Each number is 200 + 30 x the weight over its row's rms, rounded and kept within 0 to 999. Layers, rows and columns count from 0. The size before them is the row's rms in percent of the matrix's.

# v: layer 8 attention value, 32x64, rms 0.196, rows 18-31, columns 0-63
# o: layer 8 attention output (transposed), 32x64, rms 0.202, rows 18-31, columns 0-63
# gate: layer 8 MLP gate, 192x64, rms 0.194, rows 0-25, columns 0-63
# up: layer 8 MLP up, 192x64, rms 0.179, rows 0-25, columns 0-63
# down: layer 8 MLP down (transposed), 192x64, rms 0.175, rows 0-24, columns 0-63
v18,100,254,181,183,236,188,276,208,205,187,238,225,191,158,207,223,231,182,229,210,171,230,189,155,189,228,203,257,200,209,180,237,252,178,172,210,219,195,174,154,169,231,209,171,175,226,186,122,149,168,201,205,250,218,186,231,190,193,187,250,224,214,171,200,219
o18,096,184,169,170,187,203,245,168,193,223,270,201,151,181,168,215,211,209,187,193,198,195,161,173,227,203,229,255,156,222,169,217,213,212,177,194,224,242,213,182,150,199,243,184,155,252,186,145,177,223,192,194,183,180,178,214,190,135,212,257,209,182,183,138,229
v19,098,198,174,182,214,187,170,221,160,192,209,145,228,226,177,259,234,211,236,132,205,169,192,153,206,219,212,168,221,154,158,167,202,248,168,174,157,151,185,224,222,179,228,209,217,124,215,190,238,190,227,207,169,177,220,223,219,157,174,229,208,226,209,192,178
o19,091,156,189,191,203,182,246,176,193,215,189,156,227,240,196,201,217,175,272,186,196,146,240,196,177,226,185,219,252,163,188,195,201,197,179,157,167,180,224,181,216,237,251,282,221,212,206,242,238,210,227,189,144,240,236,224,189,181,207,189,178,225,174,236,202
v20,096,206,96,201,189,185,230,160,224,172,179,222,177,181,133,240,183,193,236,227,206,199,187,192,188,241,171,163,220,206,173,182,205,187,217,161,176,166,138,187,201,215,217,199,237,221,181,127,226,175,197,168,179,235,211,219,209,181,216,200,183,214,147,245,180
o20,096,167,137,164,190,172,222,163,218,222,188,184,182,136,201,199,211,173,272,194,230,216,155,223,168,275,185,215,246,221,203,156,208,211,237,194,208,226,202,206,161,167,229,176,189,203,192,155,235,187,208,150,175,213,228,214,217,195,208,242,175,190,167,148,217
v21,101,210,201,212,205,255,207,227,204,165,256,157,155,186,155,230,191,154,227,191,206,207,150,228,248,181,169,204,214,252,185,160,126,169,201,181,176,239,226,192,182,215,233,212,180,210,214,194,174,179,178,162,246,169,195,210,215,210,235,207,184,210,270,237,222
o21,101,225,190,225,166,208,212,219,157,153,166,157,187,219,189,200,173,174,201,185,246,209,191,305,234,190,140,221,199,226,260,176,198,179,183,165,204,240,198,167,197,189,223,212,159,211,242,197,172,218,166,177,227,182,199,213,198,247,232,188,139,195,225,212,226
v22,107,121,233,149,191,251,189,179,255,243,187,179,187,188,254,190,228,241,224,201,186,216,163,172,175,181,218,199,194,154,241,227,270,201,216,179,249,170,205,238,227,201,200,169,199,213,234,218,162,179,211,207,251,172,194,207,213,214,199,186,201,184,199,146,233
o22,112,183,224,175,181,206,251,199,227,213,207,193,164,245,199,218,170,260,196,228,155,209,195,167,148,187,257,138,178,170,240,228,211,186,229,149,193,165,213,179,206,222,182,210,230,242,245,190,178,175,161,224,232,193,131,156,200,163,182,194,217,216,172,231,203
v23,096,142,193,216,232,222,222,250,247,213,213,184,163,188,164,173,166,182,232,165,149,232,228,219,215,220,196,206,250,213,204,240,248,157,206,225,201,225,149,147,249,192,190,113,184,190,220,169,198,187,194,184,218,196,219,218,141,189,213,212,207,227,180,184,190
o23,091,163,152,248,142,185,233,192,279,178,158,176,181,174,196,196,177,181,224,194,181,219,165,190,245,205,184,219,179,205,211,247,203,214,188,203,219,223,196,148,182,251,177,171,196,234,174,164,235,203,177,218,167,219,164,153,147,200,205,189,229,229,145,171,172
v24,117,194,189,158,217,164,219,193,154,209,201,131,168,237,208,159,241,217,212,182,180,254,163,160,202,177,199,250,188,200,260,209,183,251,193,256,213,203,201,223,185,213,194,168,213,123,224,169,205,202,200,161,234,166,271,193,209,198,184,221,208,220,184,176,188
o24,119,167,203,196,186,135,230,163,182,187,233,149,128,281,158,181,181,209,182,157,169,180,202,151,201,170,191,217,234,196,234,199,189,251,201,242,181,147,250,190,198,206,207,243,197,184,189,205,206,218,179,157,221,197,207,196,175,163,210,214,214,225,193,181,152
v25,103,215,251,199,163,221,155,208,190,180,213,216,248,202,145,236,166,234,223,134,234,221,188,189,231,164,222,176,203,254,145,151,179,211,177,228,199,218,245,223,208,170,173,177,172,180,214,200,216,198,244,230,179,146,199,191,159,189,230,218,199,219,262,210,212
o25,103,186,242,201,153,208,177,213,153,197,186,194,266,249,192,182,179,214,242,216,209,177,235,230,216,156,169,217,195,165,181,163,205,177,169,174,213,213,216,188,214,279,219,217,256,202,215,209,177,192,199,222,177,219,224,224,148,251,255,198,154,190,182,264,199
v26,103,248,212,176,139,168,210,172,182,237,215,202,237,212,194,150,196,220,213,217,154,235,240,239,269,216,208,191,177,204,240,232,217,202,226,226,211,168,212,218,180,233,191,175,240,182,178,165,220,226,144,124,229,169,217,166,199,201,183,201,191,226,136,204,192
o26,104,245,210,190,197,183,179,191,191,172,236,178,146,170,170,144,230,211,187,200,151,191,209,207,237,215,224,187,257,186,187,195,183,237,213,198,186,120,237,236,159,175,206,152,217,188,164,154,241,187,138,173,237,164,227,213,199,190,242,223,204,178,199,166,176
v27,116,243,234,250,229,192,194,199,262,212,213,136,226,247,189,218,265,188,172,178,117,174,200,249,214,209,190,166,189,261,246,217,149,223,193,211,188,192,183,181,206,192,178,255,177,195,195,189,173,232,207,212,223,191,219,167,203,199,170,227,193,178,232,177,195
o27,113,236,234,250,205,242,199,200,240,165,174,157,208,214,196,253,211,203,150,202,133,153,237,211,209,188,172,183,156,203,204,208,180,212,209,212,199,171,166,207,222,207,203,190,188,208,219,251,237,260,175,161,194,189,245,185,212,219,180,231,150,225,261,142,196
v28,094,216,153,209,195,234,211,239,184,170,208,216,217,232,223,219,150,183,173,268,185,218,242,216,222,195,185,186,153,223,218,211,233,176,116,206,228,197,161,205,206,234,243,212,166,244,193,157,179,181,227,186,182,272,207,215,216,208,218,182,194,217,200,274,189
o28,100,223,143,202,234,188,176,297,174,211,265,211,153,137,200,215,215,204,196,233,206,241,175,232,228,173,210,157,140,193,197,199,218,224,205,214,211,237,174,225,194,179,194,200,155,170,204,157,211,208,219,169,204,229,231,242,246,205,204,247,198,198,213,200,188
v29,091,269,162,165,232,158,256,225,179,158,228,186,215,179,148,202,186,181,225,181,212,201,159,154,221,203,183,183,226,217,169,245,198,261,149,199,174,196,183,181,209,208,206,220,237,216,253,142,204,165,162,198,253,172,166,223,193,201,205,229,212,220,198,199,165
o29,085,163,170,161,219,169,238,169,170,237,214,132,218,207,186,166,208,184,215,182,202,203,193,196,217,241,188,227,199,223,150,203,240,229,132,170,212,223,218,169,200,233,253,252,162,252,202,188,218,183,175,141,180,156,192,221,143,203,219,223,174,205,205,167,214
v30,097,191,141,224,152,152,201,165,188,164,170,194,179,161,203,198,240,213,152,205,288,164,209,216,154,206,189,230,221,173,199,187,147,270,235,199,157,227,203,210,180,172,178,241,180,186,183,183,224,206,230,244,168,201,187,191,213,168,242,176,208,191,197,212,179
o30,103,129,199,174,210,208,176,148,208,200,182,223,259,195,249,201,225,173,196,151,220,222,241,177,140,185,165,249,255,219,196,166,236,228,219,247,181,200,186,219,246,165,218,187,207,150,217,226,164,206,267,188,221,209,200,180,208,169,177,171,210,210,215,203,201
v31,083,210,233,244,231,155,195,286,205,130,208,191,169,222,249,230,192,198,174,153,157,189,194,203,206,219,191,196,234,155,155,210,162,241,183,167,234,195,184,146,199,168,192,174,132,220,232,189,196,194,233,201,207,177,216,164,170,158,197,210,213,182,189,190,191
o31,087,173,205,243,209,199,190,169,242,215,182,208,208,164,201,232,173,230,181,169,185,215,206,192,245,196,152,224,179,193,182,242,198,212,155,179,223,182,207,140,266,240,210,221,159,225,209,242,203,219,266,244,178,210,245,169,140,159,200,164,209,239,170,204,230
gate0,098,181,197,225,223,192,187,159,201,174,180,189,195,204,179,254,196,161,193,203,183,191,194,211,160,151,301,176,201,181,167,207,214,223,284,169,216,181,180,234,209,198,204,227,233,188,193,209,173,171,165,165,130,174,200,235,220,184,166,168,251,235,221,203,214
up0,101,196,198,187,217,218,206,211,227,188,217,176,202,151,217,123,193,158,211,200,165,215,117,115,244,223,215,195,219,160,223,200,200,261,213,243,176,239,220,221,197,239,206,215,225,201,189,148,186,195,211,195,196,202,199,170,164,233,136,211,202,242,212,202,203
down0,102,154,170,183,220,187,214,210,238,209,199,203,239,203,216,151,198,195,218,240,215,232,224,166,238,226,207,208,192,180,230,165,186,206,201,213,182,241,265,185,155,171,208,255,172,189,262,148,202,225,185,171,190,209,118,140,188,196,216,173,217,149,186,172,188
gate1,093,235,184,189,232,239,154,259,213,153,187,207,130,243,202,220,177,171,212,192,184,178,236,202,258,177,220,211,219,187,208,225,188,200,194,213,229,186,184,177,222,214,194,176,253,169,233,178,229,218,247,238,179,191,224,276,165,198,218,212,250,176,210,249,163
up1,096,216,249,205,217,216,174,219,149,185,230,177,120,208,139,181,206,235,184,217,294,200,220,206,197,263,213,177,221,226,190,139,162,187,195,256,192,226,179,209,186,183,187,195,174,171,169,215,215,193,181,242,180,196,222,216,159,177,188,200,202,205,226,172,231
down1,094,211,163,205,243,225,142,228,184,187,196,161,203,174,201,200,209,199,191,165,255,228,191,170,265,251,199,221,175,233,189,189,173,175,186,209,244,243,147,184,172,227,203,234,197,180,202,187,241,229,206,253,130,251,203,199,231,160,213,186,213,182,256,188,203
gate2,106,203,161,218,152,206,219,202,218,208,196,177,238,229,199,219,173,144,231,215,195,189,233,274,190,232,165,204,177,179,194,176,205,202,264,233,180,205,165,139,171,203,186,142,204,225,279,206,196,211,150,189,191,211,227,260,213,215,201,147,197,229,200,213,215
up2,105,149,227,213,158,206,179,194,136,137,209,184,211,258,223,129,183,262,187,152,184,210,175,184,224,163,208,169,190,213,194,196,174,203,163,187,171,159,209,232,160,151,251,166,184,171,189,169,234,174,200,197,193,165,177,178,205,218,194,184,172,221,206,209,160
down2,105,246,212,198,239,232,182,226,194,192,260,178,208,173,177,203,203,260,171,146,157,197,214,130,238,177,214,236,194,140,235,200,235,199,224,217,210,241,217,194,217,280,208,235,199,178,213,221,176,268,199,191,225,198,226,217,196,216,160,185,172,193,196,209,186
gate3,103,203,226,204,193,151,213,192,227,187,148,186,206,228,218,255,193,196,202,221,202,119,234,216,152,148,211,198,192,207,160,198,179,197,203,222,165,180,194,195,214,151,216,249,309,201,196,193,185,252,180,208,228,219,242,187,196,236,217,222,201,172,168,213,182
up3,097,222,222,197,239,184,201,283,181,241,180,205,187,210,206,179,196,147,247,194,195,211,198,126,191,194,163,165,188,191,205,170,151,157,214,178,197,152,199,217,156,227,183,261,191,221,202,191,230,259,225,165,224,182,242,227,169,230,167,214,201,161,206,218,169
down3,101,169,194,173,143,206,257,170,201,172,251,173,181,221,169,201,223,203,255,226,157,160,209,205,198,254,196,185,160,207,202,189,205,187,174,204,178,201,206,185,155,220,185,193,229,243,229,139,210,194,174,183,187,205,182,200,185,115,259,177,251,210,236,200,233
gate4,093,228,226,108,212,188,174,229,203,137,210,202,245,234,213,175,195,211,189,235,177,197,162,212,167,169,209,196,205,224,180,183,192,250,222,184,174,189,182,159,206,213,175,216,292,192,247,175,233,219,183,213,233,207,173,245,168,186,141,220,205,190,169,190,209
up4,096,185,185,202,209,212,143,197,206,217,205,239,203,200,199,273,222,210,219,192,146,228,231,202,205,196,171,238,182,154,160,170,219,203,219,256,228,221,189,166,233,233,194,206,195,175,237,246,178,220,167,238,229,272,239,221,261,194,256,201,210,245,181,207,189
down4,092,215,207,243,178,208,255,181,218,151,261,171,158,278,239,224,224,228,202,206,241,162,172,191,187,188,236,185,173,246,229,231,183,234,183,215,200,194,214,239,207,211,246,208,191,194,178,199,170,180,226,210,155,145,166,220,207,223,174,230,224,165,144,198,189
gate5,095,201,198,171,192,196,250,210,179,237,176,193,186,152,193,218,192,182,198,210,175,192,233,290,257,202,188,273,187,250,216,176,211,156,166,239,198,173,179,234,200,196,207,229,254,188,221,233,201,199,232,167,208,176,198,215,190,168,205,151,226,176,180,160,261
up5,097,192,198,201,262,178,214,171,231,172,180,221,180,214,203,159,185,175,179,184,216,236,248,179,192,196,210,194,211,232,177,164,138,180,166,200,151,241,223,206,179,227,202,180,162,237,178,195,165,134,218,175,266,238,202,214,167,177,150,201,254,247,217,232,217
down5,098,236,159,187,157,206,199,142,224,169,137,220,210,155,186,171,189,204,198,216,178,163,226,167,227,191,191,175,130,151,225,199,240,224,187,216,189,244,211,212,233,167,186,223,210,202,172,182,170,177,174,165,216,192,185,233,178,173,191,249,114,230,188,178,205
gate6,093,200,229,192,257,236,195,181,193,175,192,197,161,215,164,229,151,218,240,206,254,168,215,193,155,175,208,192,200,162,205,278,215,149,169,140,155,174,184,196,188,157,205,190,196,213,184,257,178,166,228,150,229,195,203,229,183,176,176,178,224,236,204,201,241
up6,104,143,240,181,187,179,192,222,162,209,163,206,198,180,233,134,181,164,206,186,183,168,212,199,227,201,195,168,222,176,214,247,158,217,195,229,170,235,182,215,189,171,120,195,217,195,200,126,240,190,166,213,170,254,184,155,201,191,184,144,200,175,205,167,171
down6,101,171,225,188,174,183,200,228,212,128,178,215,203,217,220,206,148,262,217,160,147,243,189,203,182,196,222,204,212,166,210,190,196,195,255,216,176,171,248,130,159,150,183,188,216,224,237,230,194,191,210,206,211,212,201,148,177,172,124,234,220,212,204,200,211
gate7,099,203,186,247,238,106,219,229,209,187,156,203,226,245,208,247,167,159,179,219,193,127,239,176,210,193,211,242,201,153,218,162,209,206,231,136,223,211,209,168,216,212,184,188,212,235,180,167,182,145,228,199,187,234,205,207,230,215,212,209,226,180,181,205,180
up7,109,187,203,168,161,190,227,185,177,205,186,218,138,193,191,159,156,263,172,226,159,193,209,214,234,226,183,215,169,228,259,186,145,180,187,220,164,216,206,209,162,218,195,192,204,243,225,174,171,202,213,269,194,224,139,190,174,209,147,203,191,260,200,158,198
down7,105,203,201,168,188,188,212,168,255,238,234,188,214,211,211,190,212,211,182,253,176,241,223,206,240,147,196,187,154,159,229,228,204,243,208,213,163,247,207,166,179,227,223,193,169,227,233,182,146,182,243,245,157,157,177,203,189,167,243,194,166,232,152,178,235
gate8,134,222,195,147,141,176,184,209,221,188,167,193,181,152,199,197,194,170,231,218,215,233,189,202,250,178,237,192,165,152,256,229,217,193,201,246,164,215,187,204,199,175,212,245,184,224,215,222,169,263,165,193,211,192,160,214,193,251,208,226,220,240,121,238,191
up8,112,153,249,209,189,203,250,187,148,208,186,238,223,182,238,194,179,151,199,242,232,191,223,202,252,269,209,174,179,174,242,179,212,196,222,161,180,184,253,231,191,197,210,178,229,237,186,227,132,190,196,197,176,200,179,217,208,191,195,202,225,232,201,129,247
down8,111,195,241,202,168,210,193,247,218,222,237,257,228,286,216,210,186,231,173,218,181,197,253,203,196,241,180,186,252,192,187,205,206,226,141,252,237,171,216,192,194,206,178,250,196,207,209,160,208,185,193,205,214,146,261,201,145,177,188,197,165,223,188,227,198
gate9,104,242,216,212,184,245,185,231,159,194,215,240,216,228,178,211,191,162,187,196,242,162,242,147,219,213,202,221,177,194,173,192,174,182,207,227,238,248,213,183,185,158,201,219,154,190,176,241,233,147,236,119,189,207,188,180,147,188,194,233,256,196,218,227,162
up9,109,193,200,159,224,229,197,173,203,221,218,192,196,163,194,222,248,176,202,202,302,222,258,206,202,216,182,226,213,186,133,180,223,166,227,210,206,186,173,152,186,195,214,199,201,180,153,198,231,196,227,142,183,129,242,223,182,183,174,227,186,237,240,213,223
down9,110,192,279,228,233,278,224,193,247,210,187,151,192,199,215,169,163,236,175,191,215,201,191,226,213,216,204,230,152,172,238,256,172,210,231,239,202,210,225,239,208,240,243,198,197,248,188,240,263,221,211,211,194,169,168,224,213,203,190,177,217,217,227,193,221
gate10,098,205,227,161,215,184,161,170,255,266,194,197,231,140,211,181,178,192,222,175,179,173,198,194,246,170,180,208,189,241,184,212,237,201,195,202,181,216,175,160,158,200,175,226,216,186,230,219,142,169,197,226,165,195,178,116,227,156,138,219,191,225,228,210,183
up10,107,159,203,158,256,216,195,204,231,157,197,192,170,220,172,185,175,234,168,162,205,198,193,248,180,182,198,198,216,185,182,165,209,205,168,211,183,188,201,216,227,184,204,259,201,248,187,239,164,142,206,163,208,218,220,245,162,222,302,185,200,232,181,224,249
down10,104,192,213,204,257,183,218,208,217,202,197,181,248,203,216,208,227,208,187,162,191,184,242,195,198,249,212,275,189,190,210,169,217,164,178,236,210,230,202,122,198,231,178,188,157,194,200,139,182,223,207,167,170,193,166,141,231,171,216,196,142,191,240,144,227
gate11,086,239,185,140,160,190,196,267,201,219,152,156,254,186,208,160,199,203,234,164,214,159,181,188,208,221,203,198,196,225,222,186,153,179,166,185,250,220,245,229,152,214,214,245,233,209,195,184,203,231,224,192,223,191,160,182,188,202,161,282,201,221,218,179,186
up11,093,201,205,212,221,232,222,213,271,230,156,159,151,203,211,199,155,185,199,248,192,197,205,183,198,246,242,214,162,164,217,203,229,175,203,198,214,256,149,212,232,169,195,133,225,229,207,192,157,246,138,203,203,184,202,221,218,182,204,192,249,187,197,216,260
down11,093,241,194,213,205,164,212,220,214,214,125,153,139,219,230,157,197,197,203,193,262,171,179,180,207,208,231,179,178,199,251,145,188,211,178,212,220,196,189,250,116,174,206,204,235,208,192,202,242,173,176,148,187,202,185,175,149,231,198,234,222,216,195,200,209
gate12,094,224,199,202,156,194,208,215,225,165,207,232,264,239,209,231,204,199,204,223,153,176,218,214,233,173,173,185,183,150,225,203,198,259,183,207,259,237,144,173,167,159,191,228,238,207,225,217,173,230,188,230,170,238,134,238,188,243,224,201,212,207,199,249,177
up12,098,324,207,216,177,221,204,189,196,208,215,204,211,170,186,213,147,174,194,169,238,215,184,224,158,189,208,199,214,225,170,134,193,176,153,148,237,248,179,208,215,208,210,195,157,200,203,214,192,155,181,175,219,199,190,162,196,196,204,211,178,233,138,200,235
down12,097,188,187,192,182,243,190,206,222,218,266,203,172,210,177,254,211,159,124,247,238,249,169,217,193,203,241,182,186,247,186,194,176,172,190,166,220,137,184,200,222,206,188,205,181,209,208,211,186,214,193,189,161,232,296,191,213,158,203,188,176,213,241,211,197
gate13,097,251,204,154,260,197,184,237,229,188,181,196,177,138,193,214,152,170,182,226,206,160,208,209,188,195,223,146,227,184,266,184,192,188,246,188,201,172,191,177,197,197,163,142,236,180,179,209,209,198,161,165,200,190,215,225,174,214,216,236,202,175,159,285,203
up13,088,192,199,160,157,223,196,217,229,166,186,173,146,195,204,191,226,229,199,206,242,209,214,160,220,197,220,152,188,195,164,254,202,217,212,157,218,235,239,163,236,187,162,193,191,195,151,175,287,222,193,199,229,196,184,176,223,176,240,221,163,178,199,269,246
down13,091,181,240,209,162,228,157,223,222,177,187,240,213,263,215,205,241,239,227,198,207,208,206,271,228,228,132,225,240,180,212,211,224,220,180,228,248,200,230,245,238,212,210,175,173,231,182,198,200,235,165,229,177,241,198,206,197,166,218,217,129,199,178,230,192
gate14,105,188,108,190,200,190,169,203,225,229,181,167,197,201,141,180,142,178,193,215,224,186,235,215,261,229,206,157,149,204,162,226,190,198,218,176,177,200,212,231,203,189,223,206,232,168,234,211,206,228,197,181,192,125,164,188,208,162,223,185,210,183,184,269,227
up14,105,194,178,233,197,240,244,217,187,212,249,162,197,208,134,123,195,212,189,213,181,249,213,208,212,254,151,218,188,182,249,216,217,194,136,246,211,233,171,189,197,222,206,200,239,198,205,189,223,229,176,222,249,207,159,224,177,188,187,177,240,233,183,211,250
down14,103,132,218,137,245,166,182,221,211,227,160,189,223,193,180,131,227,210,203,152,160,205,122,235,180,194,208,229,199,217,193,209,220,211,186,245,200,168,205,189,163,176,142,201,193,166,206,190,140,158,218,211,233,201,210,231,186,187,206,225,193,231,167,173,207
gate15,090,269,175,194,238,212,187,223,236,185,94,193,161,150,209,179,204,151,210,193,239,183,178,254,187,240,232,194,197,239,221,213,203,141,199,191,191,199,183,184,176,204,179,220,177,165,186,182,208,204,206,156,203,204,185,183,238,203,202,234,218,190,278,184,200
up15,095,220,192,230,207,215,246,175,195,198,167,176,188,224,247,182,213,202,218,169,230,210,240,170,211,226,191,181,175,250,265,236,272,243,192,191,201,191,194,201,239,200,167,260,192,202,160,253,209,185,211,158,225,233,212,175,243,151,153,208,199,150,232,214,219
down15,092,207,220,184,119,212,201,215,189,188,220,241,179,254,203,208,187,255,204,203,171,205,213,198,246,179,126,242,218,165,224,222,193,149,152,217,208,224,226,196,244,187,200,225,253,199,203,215,213,228,237,217,213,173,227,197,202,270,209,211,244,212,189,148,231
gate16,097,252,206,208,235,208,207,195,190,208,239,207,156,186,187,168,212,214,203,147,172,244,124,216,173,177,274,181,179,226,201,245,192,204,278,196,219,222,193,198,203,194,175,158,211,207,186,212,248,240,179,225,191,231,127,196,201,232,193,210,240,228,174,210,177
up16,098,170,207,200,228,142,207,189,252,185,179,223,178,238,216,191,226,207,210,215,290,147,208,193,207,165,195,221,199,183,196,196,186,203,244,201,250,231,220,210,199,224,176,221,188,190,179,213,294,138,213,205,173,220,163,205,183,209,226,199,199,197,276,200,233
down16,097,199,249,179,175,220,208,205,189,159,181,215,214,186,175,176,198,238,206,199,164,230,167,192,168,233,211,152,188,226,224,191,210,261,221,220,161,190,199,177,140,164,158,242,206,180,224,172,177,205,210,262,170,243,266,132,197,187,193,198,216,193,238,155,237
gate17,106,193,194,163,181,195,198,247,236,203,182,235,180,186,128,194,222,202,188,242,234,157,162,195,196,185,179,205,162,182,204,213,196,204,243,171,229,140,198,220,215,158,246,222,193,188,271,147,201,226,191,172,163,186,172,197,212,160,168,187,225,260,209,260,228
up17,122,188,196,220,265,188,192,206,254,247,230,182,201,233,224,221,163,155,211,180,151,215,198,232,201,183,240,272,193,196,247,198,253,138,210,196,199,245,180,153,178,199,162,180,157,201,193,190,162,164,203,217,231,199,219,250,161,220,197,214,199,193,234,169,182
down17,117,150,158,221,212,162,186,233,282,194,172,171,169,193,212,239,182,158,165,181,190,238,172,258,205,212,243,196,242,204,174,183,216,179,221,182,164,206,219,190,239,199,178,153,186,190,250,211,187,182,209,179,246,192,210,272,169,206,218,228,172,227,210,154,217
gate18,104,233,176,184,214,154,197,236,206,219,231,253,233,181,137,222,190,238,242,194,224,156,214,211,223,197,225,212,159,159,167,189,186,171,190,169,175,227,162,155,211,187,141,184,163,189,204,252,211,208,178,204,197,169,195,166,219,289,196,172,199,171,230,191,168
up18,099,216,188,250,224,182,219,211,239,233,196,228,192,259,235,201,177,176,159,252,153,199,160,180,245,188,173,207,216,208,290,211,218,253,190,222,242,207,218,240,174,188,242,188,181,154,182,213,197,163,228,173,211,228,177,216,140,175,180,215,203,222,224,201,184
down18,098,192,220,196,194,201,197,205,173,219,177,269,178,170,234,184,196,217,179,181,240,211,211,230,246,138,206,227,154,178,149,176,256,177,202,180,207,198,162,157,218,195,166,209,159,243,156,197,203,175,227,227,183,199,183,209,147,225,227,157,275,162,166,198,190
gate19,098,181,180,219,215,211,234,213,205,239,167,175,173,153,177,185,184,201,213,229,207,208,177,185,138,215,191,180,189,135,213,261,220,193,200,232,208,242,190,193,240,219,117,178,241,237,241,163,192,229,209,259,165,194,130,190,195,217,192,219,198,222,206,162,224
up19,093,209,176,182,221,250,197,200,197,208,176,216,232,202,200,200,195,242,179,203,226,230,193,164,192,220,198,178,168,225,173,240,140,231,162,275,243,261,191,214,206,201,174,172,218,231,180,276,129,165,250,220,185,182,202,197,172,222,221,188,218,191,182,231,244
down19,094,234,206,212,178,174,229,184,180,180,204,227,184,248,221,189,238,173,191,158,169,187,249,221,218,147,206,207,228,199,214,158,179,239,180,126,172,131,227,200,221,196,199,185,161,173,210,178,268,196,182,168,220,212,241,212,276,184,198,176,247,206,207,180,185
gate20,102,183,172,176,169,241,170,201,248,179,215,222,193,196,165,211,181,193,211,177,140,247,169,162,204,154,200,212,199,198,197,229,183,207,212,165,185,156,138,185,214,219,213,212,197,242,179,191,165,234,185,242,175,209,190,145,152,182,190,195,273,195,140,247,155
up20,097,206,155,148,220,158,183,164,177,211,200,197,245,142,194,114,248,164,216,194,243,173,194,199,190,231,223,136,220,216,176,224,198,236,220,173,204,229,199,161,177,199,154,214,270,205,203,197,170,209,244,215,184,222,199,196,214,198,205,232,170,199,199,148,211
down20,102,208,228,168,192,172,224,226,214,214,242,193,178,166,166,204,240,172,196,206,210,180,176,199,226,253,187,233,186,192,204,146,165,223,194,161,179,217,211,183,165,157,147,221,188,194,245,158,264,161,220,193,185,181,199,192,178,187,222,212,306,243,222,202,218
gate21,090,223,234,192,196,235,173,190,208,156,188,159,232,214,228,163,189,220,208,186,220,182,146,234,159,218,215,231,173,166,156,191,210,201,247,179,220,186,178,169,228,221,192,220,270,218,211,217,163,209,232,230,158,177,163,162,167,207,117,253,169,231,211,211,184
up21,094,168,182,238,230,160,251,203,188,199,195,215,194,217,265,200,194,201,179,173,162,177,238,123,228,192,220,207,161,219,225,225,223,163,201,191,238,281,200,184,178,201,219,225,219,264,166,221,197,225,186,183,181,220,210,192,195,191,147,266,201,251,207,195,214
down21,095,222,220,168,178,261,171,225,191,234,195,191,221,194,261,216,189,190,161,217,228,182,170,270,148,209,206,160,238,199,232,249,198,235,192,203,168,169,216,266,187,134,210,133,234,175,196,200,171,224,177,213,195,225,188,168,224,191,218,197,218,173,236,206,186
gate22,095,181,188,198,201,191,197,272,210,219,162,213,163,154,185,164,168,134,222,186,240,206,193,194,206,192,191,272,225,164,254,220,181,199,193,196,180,176,229,203,139,187,181,224,175,229,182,167,243,249,218,185,163,187,180,163,188,209,224,171,189,272,187,199,166
up22,099,192,180,230,174,190,199,200,209,143,173,182,181,181,234,152,204,229,214,208,151,256,187,146,198,182,205,149,200,202,140,212,224,192,216,145,187,196,195,173,151,179,154,178,264,147,188,236,211,219,224,246,198,170,252,193,212,252,228,188,213,220,216,188,220
down22,095,163,156,224,216,212,198,190,257,233,242,186,160,191,184,209,183,210,202,167,193,184,224,251,234,206,230,179,249,171,244,181,163,224,249,180,228,133,200,218,207,235,198,223,197,202,180,245,153,222,170,176,207,263,227,211,174,169,188,225,136,204,241,195,200
gate23,103,215,217,196,220,194,208,263,163,248,213,194,162,242,185,176,178,213,207,203,183,195,205,180,183,189,228,137,193,203,216,157,177,179,195,269,177,228,191,196,141,202,182,168,228,265,173,194,159,179,146,207,204,202,174,235,198,220,180,227,290,221,172,215,202
up23,116,159,188,208,211,185,220,176,253,196,132,198,220,192,242,211,267,182,232,208,193,201,185,261,218,178,154,176,168,171,214,199,236,197,195,220,201,228,190,205,181,216,215,238,220,173,187,205,228,266,225,186,238,186,193,171,226,260,200,274,148,202,173,184,233
down23,114,173,239,217,262,243,224,248,199,220,217,188,153,200,218,186,185,199,197,233,200,222,191,208,232,228,207,217,237,160,242,174,201,181,156,225,213,218,193,235,175,179,150,163,223,195,173,254,229,191,198,214,186,141,139,186,207,204,224,210,277,249,212,167,219
gate24,101,165,211,225,165,211,195,211,186,265,155,221,164,192,160,256,229,213,199,201,181,185,188,224,181,193,201,247,187,220,227,207,183,240,171,193,206,204,219,168,130,136,216,204,202,179,197,186,229,185,178,277,191,116,227,214,208,205,168,221,218,190,229,227,159
up24,099,178,201,197,228,244,202,187,225,171,172,160,208,156,183,186,167,210,173,196,169,203,191,190,183,189,178,289,204,190,172,214,221,240,195,162,276,187,232,190,229,166,230,212,177,197,237,245,243,220,189,201,210,201,291,159,216,234,221,188,189,245,182,176,198
down24,103,226,193,137,201,223,151,138,215,189,245,178,224,230,242,193,182,186,216,199,207,201,205,170,234,205,211,188,253,196,226,230,216,160,204,186,165,231,220,178,214,158,157,153,217,154,223,195,197,203,180,136,187,276,177,189,179,205,240,202,174,228,183,196,259
gate25,107,198,215,158,242,183,157,196,238,182,193,205,226,229,201,168,164,238,181,164,189,181,221,162,179,169,176,189,177,227,200,170,223,243,156,119,164,221,174,155,186,200,162,194,241,184,194,247,174,184,245,200,120,183,192,235,160,187,195,195,220,225,172,180,214
up25,104,182,217,204,239,191,243,164,224,192,189,173,213,166,157,243,217,184,210,213,225,201,172,245,168,215,168,246,230,176,211,148,210,183,234,227,174,269,246,171,237,167,216,214,223,220,237,184,196,201,231,259,257,205,199,199,210,180,243,198,195,236,168,161,253